config.toml
head_dim = 32
norm_eps = 1e-06
attn_scale = 0.177
parallel_block = false
init_std_down = 0.00494
warmup_steps = 200
final_lr_fraction = 0.1
doc_mask = true
Each number is 128 + 32 x the weight over the matrix's rms, rounded and kept within 0 to 255. Layers, rows and columns count from 0.

# layer 6 MLP up, 512x128, rms 0.104, rows 88-140, columns 64-127
[[176  90 137  66 111 146 152 130  77 169 154 115  93 159 167 134  71 148 121 160  74 156 120 211 117  74 144 141  92  85 167 122 134 135 114 121 136  82 177  88 165 191  91 120  88  75  89 117 147 116 153 178 166  65 106 126 106 176 134 195 118  68 122 160]
 [174 128 169  97  91 113 106 100 165 166 142 121 151 197 137 105 132 111 145 173 143 130 113 194 155  99 143  69 123 141 121 161 119 131 131  97 123 108 163 141 132 121 130  98 172  98 144 151 159 117 121 106 123 123  75 119 113 115  74 147 143 126  92 113]
 [103  95 110 140  82 154 136 143 163 103 175 101 106 129 137 138 120 189  72 125 157  70 107 142 128 108 127 109 184 126  89  98 141 169 116 105 187  93 135  98 103 188 139 121  65 101 176 115 100  90 140 148 134 117  98 177 114 174 126 103 136 136 158 131]
 [141 131 116 141  99 107 189  40 172 154 130  88 140 156 208 117 134 154 164  68 156 124  94 171 123  77  89 153 154 123 117  92 176 117 136 168 161 171 172 133 101 160 162  77  97  75 111 121  96 100 117  90 136 164 120 114 157  86 106 134 127 129 156 142]
 [206  99 145 106 164  94  94  98 156  85 190  88  89  73 148 142  88 179 184 155 206  98 166 114 147 111 112 148  73 138 126 116  88 148  92 170 123 176 162 101  95 160 193 148 143 124 116  87 164 131 109  84  70 111 147 121 134  62 129  84  72 101 168 150]
 [137  76 142 117  96 114 130 171 193 143 204 172 157 110 133 142  82 101 127 124 187 148  89 137 146  74 138  89 110 130 161 111 159 110  46  98 138 133 168 110  79 121 144 106  81  86 146 128 146 123  97 157  91 131 154 141 112 192  78 230 164 124 125 145]
 [135 126 108 147 105 156 146  82  54 156 132  87 101 132 210 178 193 104  92 127 161 173 120  89 186 159 123 102 159 135 142 120 131 102 143 118 116 113  66 158  97 121 179 106 147 135 105 142  78 161 126 149  98 113 120  95  90 156  52 150 125 145 145 167]
 [170  79 114 119 126 145 145 158 104 149 177  78  74  97  81 116 148 144 137 145 112 123  89 100 187 142 179 115 128  46 164 151 201 129 103 100  69  70 139  91 158 109 134 142 172 114 167  89 200 118 156 111 112 183 189  82 136 137  77 114 123 163  93 141]
 [135 149 147  65 124 145 184  97 144 134 120 135 154 144  94 173 174 162  59 156 189 180 143 110 102 167 135 157 107  66 133 122  69 136 105 119 123 147 135 108 114 136 112 106  64 153 128 139 129  53 132 151 184 133 144 130 112  56 146 190  86 125 105 192]
 [121 136 118 139 101 132 105 119 108 143 134 143 105 104 136  61  49 101 142 145 149 146 111 102 125 122 132  97 136  88 138 201 174 130 100 155 150 120  98 169 115 116  77 109 122 100 109 121 144 171 138 207 186 123 128 149 143 185 167 125 131  90 145 127]
 [ 84 172 125 160  97 116  80  99 136 130 127 142 111 122 133 147 183  90 118  51 130 104 118 205 141 150 137 166 112 101 146 128 168  79 124 137 142 102 156 126 102 196 111 160  71 153 131  84 166 134 107 116 115 133 133 142  78  90  95 167 114 128 187 111]
 [162  94 116 232  88 147  98 192 170 106 111  64 111 186 106 131 128 109 121 135 139  73  79 124 116 114 114 147 150 127 158  86  83 126 171  58 151  79 161 103 188 190 121 138 152 125 126 110 115  71 155 135 167 165 132 144  78 157 152 202 136 140 126 125]
 [134 134 140  92 165 142 128  92 169  89 161 140 184 173 128 178 126 119 114 114 131 122  63 127 116 121 100 138 117  96 162 189 117 102 156 127 133 121 150 114 129 186 139 144 161 111 161  80 129 131 101 152  96 135  97 152 102 111 136 150 173 139 118 120]
 [118 165 193 140 100 161 114 113  85  98 113 101 110 141 100 134 149 155 157 152 139 147 138 125  84 189 117 127 124 172 155 148 154 129 155 144 132 115 131 100 159 155 170  95 182 155 152 180 129 113 145 116 125 157 101 147 151  91  87 118  99  82 139 115]
 [100  95  97 150 138 150 128 137  80 116 155 138 124 126  96 148 131  97 181 140 141 206  61  97 141 162 153  77  87  91 159 104 145 118 159 171 147 115  75 159 114 155 126 150  85 134 128 134 106 108  56 162 129 146 196 138 164 121 106 160 111  85 138 154]
 [125 145 100 190 119  99  82 117  74  93 148 141 191 157 172 144 179  93 152 134 135 122 111 119 185  79 141  71  83 101 160 120 141 144 171 107 155 120 161 151 131 140 185 147 119 119  77  77 150 121 118 124  34 178 157 149 139 142 112  59 117 106 119 164]
 [186 150 111 122  80 169 129 150 134 112 113 163 145 161 150 137 123 131 141 164 136 160 134 105 111 113 122 106 103 123 151 148 148 108 175 161  94  60 131 131 126 155 160  61 112 158 130 138 155 131 122 156 142 164  99 111  94 185 148 123 137 157 171  63]
 [102 181  90  66 175 188 166  84 102 145 129 162 128 112 120  64 177 184 148 171 132 190  96 128 155 131 124 208 199 161 160  92  81 125  59  32 140  95 154 166 140  95 170 117 147 147 119  33 114 188  94 147  63 142  98 198 149 146  91  92 109 127 181 180]
 [138 100  82 151 105 116 119 150 163 211 113  85 182 117 132 118 112 113 165 130 114 192  89 170 117  97 105 121 170 178 111  90 168  71 203 124 103 158 135 117 141 186 132 136 115 158 117 122 145  71 106 132 109 159  87 115 196 159 148 148 160 120 109  54]
 [157 125 161 145  90 139 153 151  81 103 163 149  70 181 162 124 126  81 156 126 146 136 160 164 139 178 130 141 141 124 156 159 198 131 112 140  75 148  96 140 164 138 106  87  99 110  75  92 175 129 139  95 130 153  81 148 133 129 125 138 122 128 137 149]
 [115 164 144  79 138  86  82  76  74 157 138 123 123 128 156  97 155 144 138 147 130 149 165 121 165 121 144 225 123 101 133 169 114 121 120 117 147 146 130 136 115 170 141 106 160 162 122 143 103 138 135 108 173  90 102 141 143 121 188 128 110 134 116 141]
 [143 131  96  91 129 105 129  73 137 153 134 169 139 125 109 102 167 149 147 153 118 103 144 103 146 115 138  90 110 140 168 195  83  95 130 151 184 124  77  94 119 167 159 176 142 155 110 100 146 128 166  67 106 175 175 123 110 158 159 139 150 106 160 151]
 [161 213  61 101 157 125 180 121 160 156 144 183 126 113 128  96 110 131 163 158 148 132 146  85 158 166 180  78 109 119 141 147 124 131 158 113 152 144 123  49  84 140 156 101 167 140 135 149 132 109 153  76 135 119 157 156 163 138 142 157  94 124 146 188]
 [162  75 153 141 107 198 161 179 122 164 156 124  46 154 149 129 149 109 122 130 116 143 121 132 119 167 181 147 118 123  89 118 105 112 122  98 116 127 120 153 107  85  76 118  60 106 106 116 207 122 118  78 137  90 113  93 135 163 123 153  66  59 119 152]
 [135 134  70 103 114 152 117 116 123 136 172 129 126 121 135 106 124 114 131 147 219 186 138 130 128 154 101  56 146 110 112 150 130 120 107 151 158 102 149  89  92 113 128 105 116 147 115  93 129 123  83 132 161 140  94  95 159 167 132 174 123 116 104 143]
 [129 224 185 147 105 149 102  75 153 142  87 113 124 134 112  74 163 160 147 128 156 103  36 134  77  84 154  92 166 117  90  94 181  94 113  90  88 124 210  54  52 158  92 137 128  85 139 168 190 179  87 161 124 176 160 107 147 109 170 131 174 195  96 175]
 [171 144 132 173 105 138 161  85 154 162 183 184 157 125 126 131 167 115 105 151  79 153 108 104  66 120 131 153  88 135 118 147 119 113 170  60 104 124 145 105 147 190 198 125 115 124  87 162 145 153  59  94 145  95  73 156 113 142 125  93 162 161 118 112]
 [152 115  85 104 110 200 151  39 140 155 111 146 146 115 107 140  72 135 168 106 121 232 109 164  83 106 133 118 158 126  89 142 143 159 120  82 101 157 122 179 134 132 142 125 189 123  99 133 131  72 185 147 112  76 100 150 133 141 160  63 141 112 175  81]
 [123  76  80 166  83 211  92 132  97  89  75 123 140  84 163  58 122 179 167 190 139  88 148 137 112 119  85 161 125  46 165 177  69 159 147 149 121  86 126  98 146 138 148 128  92 156 154 109 125 136 135 175 126 132 132 154 146 131 161 222 165 144 176  24]
 [138 122 126 117 132 135 126 116  70 123 108 121 126 120 153 188 184 116 150 104 145 127 107 110 122  86 135 159 121 178  75  78 147 133 112 163 136 177 134 161 130 111 137 107 126 103 144 141  74 138  75 181 142 122  83  79 140 135  59 120 206 139 121 141]
 [113 100 101 155  81 186  76 126 156 143 123 159 108 162 148  94 112 139 123 114 143 159 145 118 110 137 157  96 110  77 123 140  59 154 140   0  66 144 123 186 160 111 153  90 126 145 173  90 163 105 113 183  73 156  85  73 123 144 111 132 161 152 217  91]
 [133  88 147 186 163  89 157 155  40 146 132 150  93 114 115 160  61 130 123  80 212  93 100 215 167 159 112 157 117 110 115 124 185 106 140 146 171 124 139 116 149 172 163 110 130 123  86 136 126  64  80 185 135 118 125 178 150 134 100  75 164  69 119 147]
 [103 118 154 123 193 151  96 139 183 143  95 122 171 156  99 135 180 169 149 103 120 125 161 126  96 158 162 160   0 169 165 125 103  94 157 108 159 156 164 126  99 115 156  79 110 149 132 174 153 112  84  90 127 168 109 153 135 111  80 128  85 137 126 128]
 [109 128 193 136 142 149 178 129 110  95 179 126 112  62  95 123 146 122 112  86 150 149 126 174  78 160  66 154 136  99 142 135  48 109 105 145 117 113 132 146 123  78 105  84 139 143 153 162 193  67 129 121  89  95 135 104 163 125  80  89 126 143 131 177]
 [136 127 141 146 116  70 130  90 117 144  75  71 168 131 129  96 142 112 131 145 115 144 130 149 179 134 138 102  95  61 173 152 117 165 147 157  94 112  89 138  97 136 144  85  43  98 134 137 126 155 185 132  94 139 135 118 159 166 145 136 135 154 108 149]
 [134  78 100 190 118 135  93  41 118  85 145 137 161 102 131 108 115  66 104 199  98 148 167  97 207 134 109  93 109 113 204 125 161  98 114 151 160 132 108  87 140 128 121 135 128 159  66 116 128  81 134 132 155 127 163  97 115 111 158 188  70 115 130 123]
 [127 119 159 137 113 151 133 143 115  79 112 165 148 134 140 111 154 138 161 109 185  87 138 145 124 106  98  68 105 140 169 136  63 150 153 154 151 139  95 156 115  89  99 144 137 188 191 129 143 145 132 106  68 127 102 136 111 142 153 168 200 156 132 162]
 [177  51 144 113 162  86 108  84  99 153 125 127 121 127  98 143 155 136 168  95 127 118 139 123 205 181 199 177 184  98 137 164 115  89 155  53 122  58 200 163 119 114 136 121 129 157 129 186 189 136 110 113 164 101 105 133 102 107 135 133 106 202 109 102]
 [ 93 143 163 164 164 148 112 118 156 112 127 130 150  99 107 117  86 123 152 164 143  94 130 118 125 157  50 133 120 103 122  85  86 119 112 151 172 151 106 198  95 130 128 114 126 174 117 172 115 165 128 175  98 141 194 138 135 104 155 170  63 158  72  95]
 [116 152  84 157 155 164 119 151 141 114  69 160 211 155 165 157 145 178 134 152 162  98 114  91  72 137  77 100 133 132 109  68  60 142 108 121 161 184 187  98 127 118 139  88 155  61 166 126 186 157 114 136 128 161  87 165 103 121 143 146 107 117  88 124]
 [ 98 160 178 167 105  74 135 109 114 102  93 103 133 114 114 119 116 138  92 106 136 142  97  79 149 112 159 105 197 120 140 110 117 164 116 153 141 117  93 111  73 124 152 174 111 176 108 100  92  97 101 177 108 114 135 118 103 142 167 127  95 184 205 162]
 [149 119 130 106 157 161 113 112 168 122 114 162 101 141 126 129 150 163 135 116 140 148 125  24 135 122 176 118 137 142 149 138 149 139  79 116  59 147 128 105 146 111  75  54  51 104  98  92 168 152 164 140 119 112 167 153 124 123  68 154 145 111 152 117]
 [101  88  91 141 104 236 131 143 108  82 120  97 126  97 106 138 146 153 174 135 102  94 121 100 135 164 145 112 111 118 115  95 146 116 167 154 108 147  93 110 147 164 174 117 186 163 118 143 165  76 136 165  14 127 120 118 104 138 110 171 134 155 166 100]
 [201 161 139 136 171 137 109 126 162 130 130 111 105 103 167 109 195 126  85 130 108 109  88  98 180 111 122 120  68 133  76 105  98 153 160 111 129 200 126 110 141 116  93 118  85 178 126 179 139 204  71 114 180 146 134 157 115 140 151 115 113  93  62 165]
 [110 149 118 125 135 187  98  82 166 118  76 135 104 108  97  95 139  84 160 106 114  79 138 107  87 174 137 113 114  78 132 103 103 113 175 138  91 134 118 129 175 109  87 123 123 163 132 112 150 103 181 229 175 130  82  98  78 126  87  86 114 164 130  87]
 [111 147  79 110 163 140 107 138 121 115 151  95 125 114 114 156 124 139 105 121  74 151 127  82 141 164  88 164 134 156 114  68 132 123 103 140  95 125 154 110 156  99 153 150  58 173 137 179  97 149 148 130  74 157 114 139 179 153 150 182  47 149 161 173]
 [122 102 134 102 149 109 186  84 108 167  94 126 153 120 125 134 150 113 135  69 183 122  88 100 111 129 101 198 144 184 189 120 129  63 118  85  65 187 133  93 170 144 123 158  82  79 142 144 150 105 109 169 139  96 208  32 108 124 160 149 147 188 109 115]
 [141 130 167 175 120 179 117 159 137 183 179 194  94  92 104 131  98 158 146 113 193 131 156 115 102  95  63  99 129 177 107 152 110 125  65  92 100 156 140 111 135  90 152  77  87 101 161 128 148  88 128 123 175 113 183  97 108 120 120 211 142 183 180 106]
 [132 127 140 141 102 101 117 116 135 189  58 147 103 180 157 139 145 138 167  98  92 141 142 144 136 145 104 106 205 148 148 111  84 132 218 164  78 115 105 203 154  89 155 150 116 160 118 105 117 140 163 137 110 155 132 120 143 129 107 126  93 168 150 106]
 [ 67  97 116 110 159 111 162  84  86 156 136 152 137 144  48 125 158  50 152 111 133 114 100  68 169 192  45  49 125 141 191 146 208 108 100 153 104  80 130 156 112 122 180 120 108  77 131 134 151 167 157 164 115 135 137  67  85 176 122 215 143 150 120 174]
 [155 122  86 145 113 181 107  38 161 162  88 105 106 115 110 142 149 146  90 129 168 141 135 156 101 123  97 152 142 133  85 161 106 133 108  50 116  57 154 122 152 163 130 144 134 183 131 114 135  94 170 149 163 149 120 121  89 140 125 108 104 168 127 100]
 [151 148  65 233 105  92 158  82 143 182 192 108 100 124 175 142 109 161 162 159 165 139 145 151 145 173 164 161 162 119  50 115 152 141  96  81 135 130 155 147 166 190  68 121 166 158 129 153 161  80  97  96  91  80 140 160 120 218 101 136 104 128 123 114]
 [155 132 117 147 125 138 157  78 153 105 126 156 126 137 127 129 119 109 115 111  51 125 105  48 138 147 169  98 182 173 140 110 110 124 149 168 112 178 135 136  95  92 182 146  86 211 124 109 144  92 187 131 133 142  77 165 125 130  91 102 112 162  86 150]]
# layer 6 MLP down (transposed), 512x128, rms 0.0678, rows 88-139, columns 64-127
[[112 163 116 163 125 133 114 120 196 117 100  90 192 125 140 133 149 153  98 121 122  86 127 112 149 141 135 139 145 122 153 178 109 115 121  94 157  95  77 116 109 180 156  85 171 119 124 141 126 116 126  41 140 118 161 121 141  99 163 138 158 112 108 113]
 [141 126 108 123 113  86 115 147 123 161 154 130 141  93 153 104 130 120 151  64 162  49  65 129 126 124 125 110 136 128 148 102 166 130 114  72 125 133  69 128  85 155  87 123 165 133 125 120 160 137 142 184 132 124 165 139 163 101 157 170 119 111 131 185]
 [118 127 170 130 138 148  91 185  90 123 104 162 131 138 146 147 122  93 166 134 100 136 111  69 115 148 132  89 152 110 130 162 116 121 136 138 111 122 149 124 125 139 191 106 130  97  68  97 170 130 164 150 154 132 146 161  88 145 155 166 133 110 133 118]
 [ 88 156 148 150 158 136  64 144 136  85 138 112 111 141 142 130 133 181 165  82  98  95 127 118 152  99 114 179 116 114  67  96 186 107 155 128 136 150 158 174  65 104 121  85 123  96 134  92 102  86  80 111 118 100 176 147 171  88 146 114 174 189  81 140]
 [150 132 138 157 120 139  77 118 109 111 138 158 138 136 151 161  88 154 189 108 164 134 116 144 126  82 205 158  70  85  90 140  83  90 135 148 107 153 126 139 128 138 116 165 129 206 146 111  86 108 156  93 118 128 116 145  81 177 136 137  61 140  99  53]
 [141 179 166  79 148 132 157 139 180  87 167  75  84 146 182 100  97 116 179 132 174 152 149 160 109 153 118 105  98 131 105 129  88 216 127 172 107 116  74  55 134 184 138 117 101  89 103 107 163  96  95  94 151  88 148  42 183 149 100 118 137 120  93  66]
 [156 106 185 164  92 100 127 132 161 123 122 136 151  65  42  98 104 121 144 133 108  74 157 119 119 181 109 109 160 138 118  89 128 123 136 129 181 150 125 151 185  59  97 136 138  86 147  83 132 107  97  53 149 112 161 153 115 132 184 103  87 129 141 107]
 [136 131 141 115 106 117 136  61 192 127 118  86 112 176 117 162  68 134 114 122 152 215 139 158 152 140 127 162 137 124 108 120 131 171 140 215  94 120  98 118  99  97  95 133 218 171 124 133  38 151  86 168 159 131  61 187 158 119 185 104 145  60 140 161]
 [111  61  95 185 122  61 187 145 116 144 131 148 140 136 155 122  61 146 178  92 180  81  94 130 114  71 148 197 175 123 104 144 183 127  86 118  92 161 142 161 121 174  89 162 138 135 130  84 106 124 126 152 120 125 109 156  96 165 122  75 150 107 165 123]
 [ 62  98 112 126 108 128 188 125 172 115 105 158 134 104 156 145 125 160 132 102 153 121 231 128 106 136 136 108 155 132 147 198  39 121  90  70 150 136 124 134 109 190 145  47 126 127  62 166 139 103 157 164 226  65 155 153  81 120 142 141 228 136  93  60]
 [164  84 120 143 164 119  91 124 135 129 164 194 151  36 158  99 162 149 115 107 156 135 115 195  64 111 122  96  98 167 121 119 111 160 174 137 124 168 129 132 140  92 129 110 132 132 142 196 130 120 103 126 106 104  72 119 100  76  97 135 159  88 170 115]
 [112 160 141 141 153 101 175  89 113 129 155 147 125 165 114 124 205 148 151  99  93 113 111 102 144 174 109 163 128 110 112 143 126 108 172 149 138  65 106 106 133 143 187 116 124 159  64  78 116 117 134 122  80 114 142 125  45 137 152 155 166 140  66 130]
 [115  90 136 119  99  78 164  45 172 125 154 217 148 129 111 149 210  77  85  68  97 151 131 186 181 130 197 120 137 129 126 113 103 152  86 133 102 136 116 120 178  54 114 118  98 120 196 138 145 100 125 137 152 157 147 160 162 110 113 133  95 105 201  90]
 [131 153  80 146 158 147 133 159 123 105 149 102  76  96 113 157 108 135 104  94  99  92 114 135 162  59 122 156 167 148  86 111 120 145  91 141 145 138  82 162  96  98 106 173  98 104  82 131  97 176 115 140 173 184 138  92 146 128 186 117 141 107  98 132]
 [121  90  89 188 163 115 120  90 140  78  93  82  96 158 149 124 122 175 152 127  88 173 133 136 143  79 151  95 115  74 121 136 182  91 116 149 102 117  60 151 150  64 158 144 140 156 160 101 143 152 102 138 121 130  98 113 134 119 132  88 155  67 107 145]
 [120 104 159 126 133 168 114 112 162 146  95  77 168 179 144 113  94 156 116 155  58 152 145 191 153 139 128 170  86 146  67 109 121 132 157 170 148 130 178  63 166 145 160 161 122 185 146 146 130 117 149 112 130   9 152  62 120  85 117  83  46 138 116 153]
 [109 118 115 113 210  94 131  90 159 140 130 143 141 130 118  96 157  85 157 128 118 144  93 173 129 127 128 106 138 133  80  91  85 131  89  82  87 162 163  83 147 113 118 189 150 112 118 143  91 137 128 113 122 105 119  92 122 115  76  62  94 129 121 155]
 [118 160  80 134 163  80 117 150 133 146 118 230 151  71 105 155 121 131 155 103 111 139 125 206 160  62 165 129 121 103  88  90  92 158 146  93 175  65 105  83 129 149 137  55 107 110  99  39 156 119 191  54 179 115 162 125 112 174  56  56 139  99 112 143]
 [177 143 154 111 121 135  55 122 161 143  87 180  73 154 106 112 145 131 112 147 110 137 120 126 132 159 120  72 126 129  63 137  41 121 121 122 160  78 131  93 115  59 157 161 139  64 129 139 191  89 103 127 105 113 184 120 176 124 167 121 165 123 137  67]
 [102 158 105 124 124 140 165 108 138 173 132  86 136  81  67 113 110  83  96 152 114 122  97 179 159 130 126 131 132 134 114 132 132 166 141 113 130 110  97 147 176  77 115 146 116 109 126 112 112 148 104 139 168  65 152  99 134 104 136 178 142 114 121 106]
 [108 118 148 132 104 125 125 137 201 118 129  43 192 100 111 118 143  96  94 136 149 109 127 110  39 108  96 129 124 136 163 125 116 157 149 144  98 101 160  99 161  97 104 191  79 118 162 127 159  79 146 131  90 182 114  68 124 120 138 161 138 132 162 128]
 [100  67 110 155 125 120  79 204 143  66 197 127 120 143 109 100  90 109 106 106 150 131 143 119 101 145 121 136 122 177 105  62 137 193 156 167 140 193 148 141 152  59 149  90  92  83  92 141  87 100 116 137 115 101  84 121 170  63 109 106 137 176 139 203]
 [112  81 154 165 109 134 143  90  95 124 135 109 173 119 126 153 114 147  71 121 129 137  85 146 111  62  93 167 164 133 145 109 126 128 104 137 132  99 133 136 127 124  97 159  76 153 132 112 110 135  93 212 132 136  88  77  70 117 156 139 166 113 141 112]
 [167 174 115 149  96  85 129 123 163 100  88 124 145 170 212 129 145 107 122 138 154 132 111 125 125  29  84 186 176 142 123 119 155 134  68 162 151 179 156  68 111 217 140 121 191  83 176 118  97 115  58  94 136  92 112 110 139 186 111  96 156 141 143 127]
 [131  83 110 147 145 109 105 118 185 138  97 115 135 130 181 150  85 161 113  56 129 126 151 136 104 130 120 148 192 155 113  96  83  86 106 140 142 108 124 139 123  57 104 161 146 100 152 155 110 162 138 147 111  78 176 158  92 136 137 157  90 137 116 166]
 [159 152  75  93  69 160 164 144 123 146 152 107 207 124 131 108 110 182 141 166 132 136 111  97 127  98 137  61  98  76  65 145  95  78 141 176 169 108 107  79  96 116 189 108 130 114  79 118 134 156 131 170  99 178  89  68 138 139 137 117 188 159  97 145]
 [108 113 129 155 117  91 125 105 119  87 159 130 106  94 143 117 140 156  80  67 115 167 130 171 155  88  70 159 159  34 121 146  91 142 140 152  92 147 171 116  95 152 123  86 122 149 132 182 152  98 171 179 140 148 123 140 123 108 104 121 173  92 152  95]
 [ 86  92 168 140  71 102 121 191 112 100 107  80  68 187 164 129 135 140  78 142  61 129 129 157  96 149  87 102  74  85 135  72 177 157 137 120 104 157 104  32 127  82 115 121 130 151  85 142 121 181 125  75 193 103 109 106 131 127 128 164  92  93  71 153]
 [144 161 111 129 157 110 158 114 143 132 113 179 128  73 143 213 185  99 162 189 201 122 104  74 164  82 125 108 172 103 124 125 129 106 101 177  96 123 125 103  97 142 138  73 138  87 120 156 169 111  89 130  96 159 101 153 116 101 169 131 166 128  89 122]
 [175 112 144 136 110 169 172 202  89  98 195 123 118 171 123  76 134 108 123 146  71 174 120 173 101 118 132 118 136 183 128 181 156 116 108 137 184  88 136 122 177 110  62 161  73 147  54 133 167 124 157  93  74 169  93 147 134 183 146 109 105 101 142  70]
 [142  79 119 126  99 177 123 163  99 129 114 121 166 168 129 111 107 142 159 117  75 119  70 146 108 158 157  96  90 129 127 154 126 122 172 154  89 158 108 122  91 147 122 132 138 157 124  81 178 119 124 158  86 175 156 193 122 121 157 135 149  56 122  98]
 [123 125 173 109 175 111 157 130  84 126 128 147 146  99  82 130 168 100 132  57 117  48 133 138 167 144 182 109 127 154 141 160 111 139 128 163  99 162 177 149 111 175  98 151 142 108 113 146 138 157 217 182 153 114 144 172  81 172 159  72  69 115  99 139]
 [136 162 190 165 154 174  65 124 103 170 190 151 201  82 117 155 101  97 112 158 147 135 149 106  63 130 128 136  93  58 159 167 109 113 203  91 158  97 124 144 137 119 121 136 122 125 123 119 109  69 167 107  71  84 155 118 161 138  99 162  68 121 152 116]
 [163 121 122 123 118 115 134 117 112 134 112 102 129 162 131 171 136 102 121  53 105 129 130 136 156 146 127  78 165 136 185 127 125 110 122 168 107 141 108 105 115 161 159 159 142  83 149 104  75 120 145  84 112 125 133 140 118 118 155 180 124 112 155 101]
 [117 112 116 122 136 125 141  97  65 117  59 100 140 111 168  67 163 117 161 138 138 171 156 105  77  73 104 135 107 106 108 123  57 132 110 145 116 122 110 138  97 159  91 181 157 107 160 219 154 122 206  91 141 144  38 120 131  58  87 122 176 138 118 195]
 [147 161 146 134 157 122 101 106 152 121 172 125  72 157 143 171 135 173 133 147 150 130 131 115  35 134 121 124 110 113  82 110 152 172  96  98 116 160 117 143 146 142 120 135 115 143 131 117 145 117  94 179 122  68  61 215  89  58  57 112 187 179 141 115]
 [128 137 132 165  88 184 141 124  84 170  91 154 148 188 113 107 150 104 113 161  40 111 104 159 107 155 139 105 170 152 114 167  79 159 156  97 113 111 178  97 164 143 171 132  97  70  91 138 159 134 169 161 139  77  93 103  90  81  77 164  84 163 138 122]
 [155 109 135  86 141 196 132 148 229 136 161 135 126 179 193 122 166 109  97  78 116 180 147 134 145 104 118 115  75 128 130  85  97 123 105 155 121  80 163 118 117  88 164 119  93 105 129 118 100 119  81  84 142  94 111 140 157 159 195 134 140 149 115  49]
 [153 101 130  89 183  78 181   1 166  97 129 187 149 121 162  99 114  86  94 123 108 131 166 142 116 117 173 105 125 113 152 167 101 162 105 114 138 102  76 109 124  84 156 188 135 187 198 136  14 103  90 135  89 134 140 102 128 110 143 126 119 161 110 121]
 [ 93 141  97  98 104 126 119  92 143 103 143  96 108 167 181 151 163 181  94 165 157  89 194  90 159 151 102 108 114 159 110 199 132 144 132  73 164 103 116  84 152 165 170 153  91 188  64 154  93 122  84 142 105 156 132 125 169  98 127 130 105 110 143 118]
 [148 138 150  96 129 140 129 105 116 125 100 146 133 146 155 142 142 108 147 152  99 112 168 149 138 109 108 119  93 124 148 140 199  90 151 131 105 120 129 103 144 137 164  97 107 145  96 175 102  93  99 127  99  70  90 106 126 133 125 171 122 145 163 101]
 [149 130 116 107  94 200 130 102  93 127 100  88 164 119 159 115 173 148 101 177 119 124  74 142 136 183 144 147 153 153 126 140 134 128 159 151 109 112 135 150 142 118 133 166 142 152 152 138 123  76 102 127 148 147  96  95 113 157 190 120  79 131  92 119]
 [113 138 184 125 109 141 173  65  55 191 101 106 131 124 112 102  87 104 131  77 101  82 151 168 159 154 159 126  96  89 170 125  86 121 158 137 114  83 138 149 122  78 164  97 140 149 133 150 198  98 113 165 164 157 149 125 129 111 163 175 172 103 153 115]
 [144  99 148 116 128 166 123 146 119 110 131 175 125 127 144 127 120 134 157 148  99  98  61 122 159  84 115 118  91 114 126 151  97  94 117 108 119  86 135 126  51 106 170 104 139 123  89 138 170 149  74 130 148 181 141 139 118 127 102 147 161 133 121 129]
 [155 133 158 122 118 128  74 128 145 153  95 166 137 161 184 106 117 148 156 127 133 153 175 142  73 159 111 118 124  79 148 109 122  96 122 101 129 140 102 129 126 163 156  75 154 129 131 104 105 112 148  96 184 127 160 107 196 146 144 120 122  90 143  89]
 [190 149 116 108 133  96 133 132 103 133 128 160 127 124 111 122  88 157 117 111 137 129 167 113  81 128 132 130 144 170 127  98 131 149  86 123 129 171 112 154 136 166  91  91  96  85 163 167 126 122 218  86  60 110  83 153 150 143 117  88 108 140  59 124]
 [110 152 181 113 140  98  71 149 135  73 176 122  98 119 164 137 117 136 166 140 117 151 169 140 127 118 139 110 108 124 143 187 104 168 100 152 126 102 102 134 152 124 129  79 135 120 133 120 152 182 163 120 127  88  91 160 120 209  97  82 126 131 137 107]
 [100 149 192 158 106 140 165 135 110 176 131 110 130 159 166 192 116 122 166 100 114 125  97  71 124 128  73 125 126 138 167 190  71 142 181 134 220 164  85 118 137 175 121 149 103 153 111 141 131 169 134  42  92 119  86 145 135 144  86 101 102 152 105  55]
 [119 134 115 118 126 142  95 131 128 144 154 133 123 124 106  98 114 153 127 174 120 156 162  99  97 158 126 115 123 108 127 102 140 123 125 121 150 150 127 113 121 128 141 109 133 103 139 130 150 121 128 144 122 134 125 112  99  93 212 119  98 118  72 133]
 [149 159  93 138 173 164 135 145 141 125 149 119 130 188 142 169 154 123 114 123  83  99 133 122  64 157  90 163 168 104 173  86 126  77 129 163 121 110 166 207 196 148 176  88 141 140 155 105  58 113 159  99 124 113  48 103 149 179 142 168  43 133 218 115]
 [ 92 141 188 124 161 156 112 137  92 169 132 151 158 138 140 127  73 102 112  86 108 141 145  59 124 191  96 151 127 152 154 120 121 133 163 124  78 135 162 109 133 187 128  58  82 153 125 137 125 133 113 140 147 120 184 104 143 137 117 125  77 178 149 140]
 [124 167  82  68 126 174 107 161 152 155 161 150 123 119 155 143 142  88 152  99 129 117 119 114 127 100 146 100  82 157 126 121 130 156 125 131 113 113  97 107  63  57 116 120 141 143 117 137 118 113 119 176 101 184 192  91 132 186 147 139 130 118 123  76]]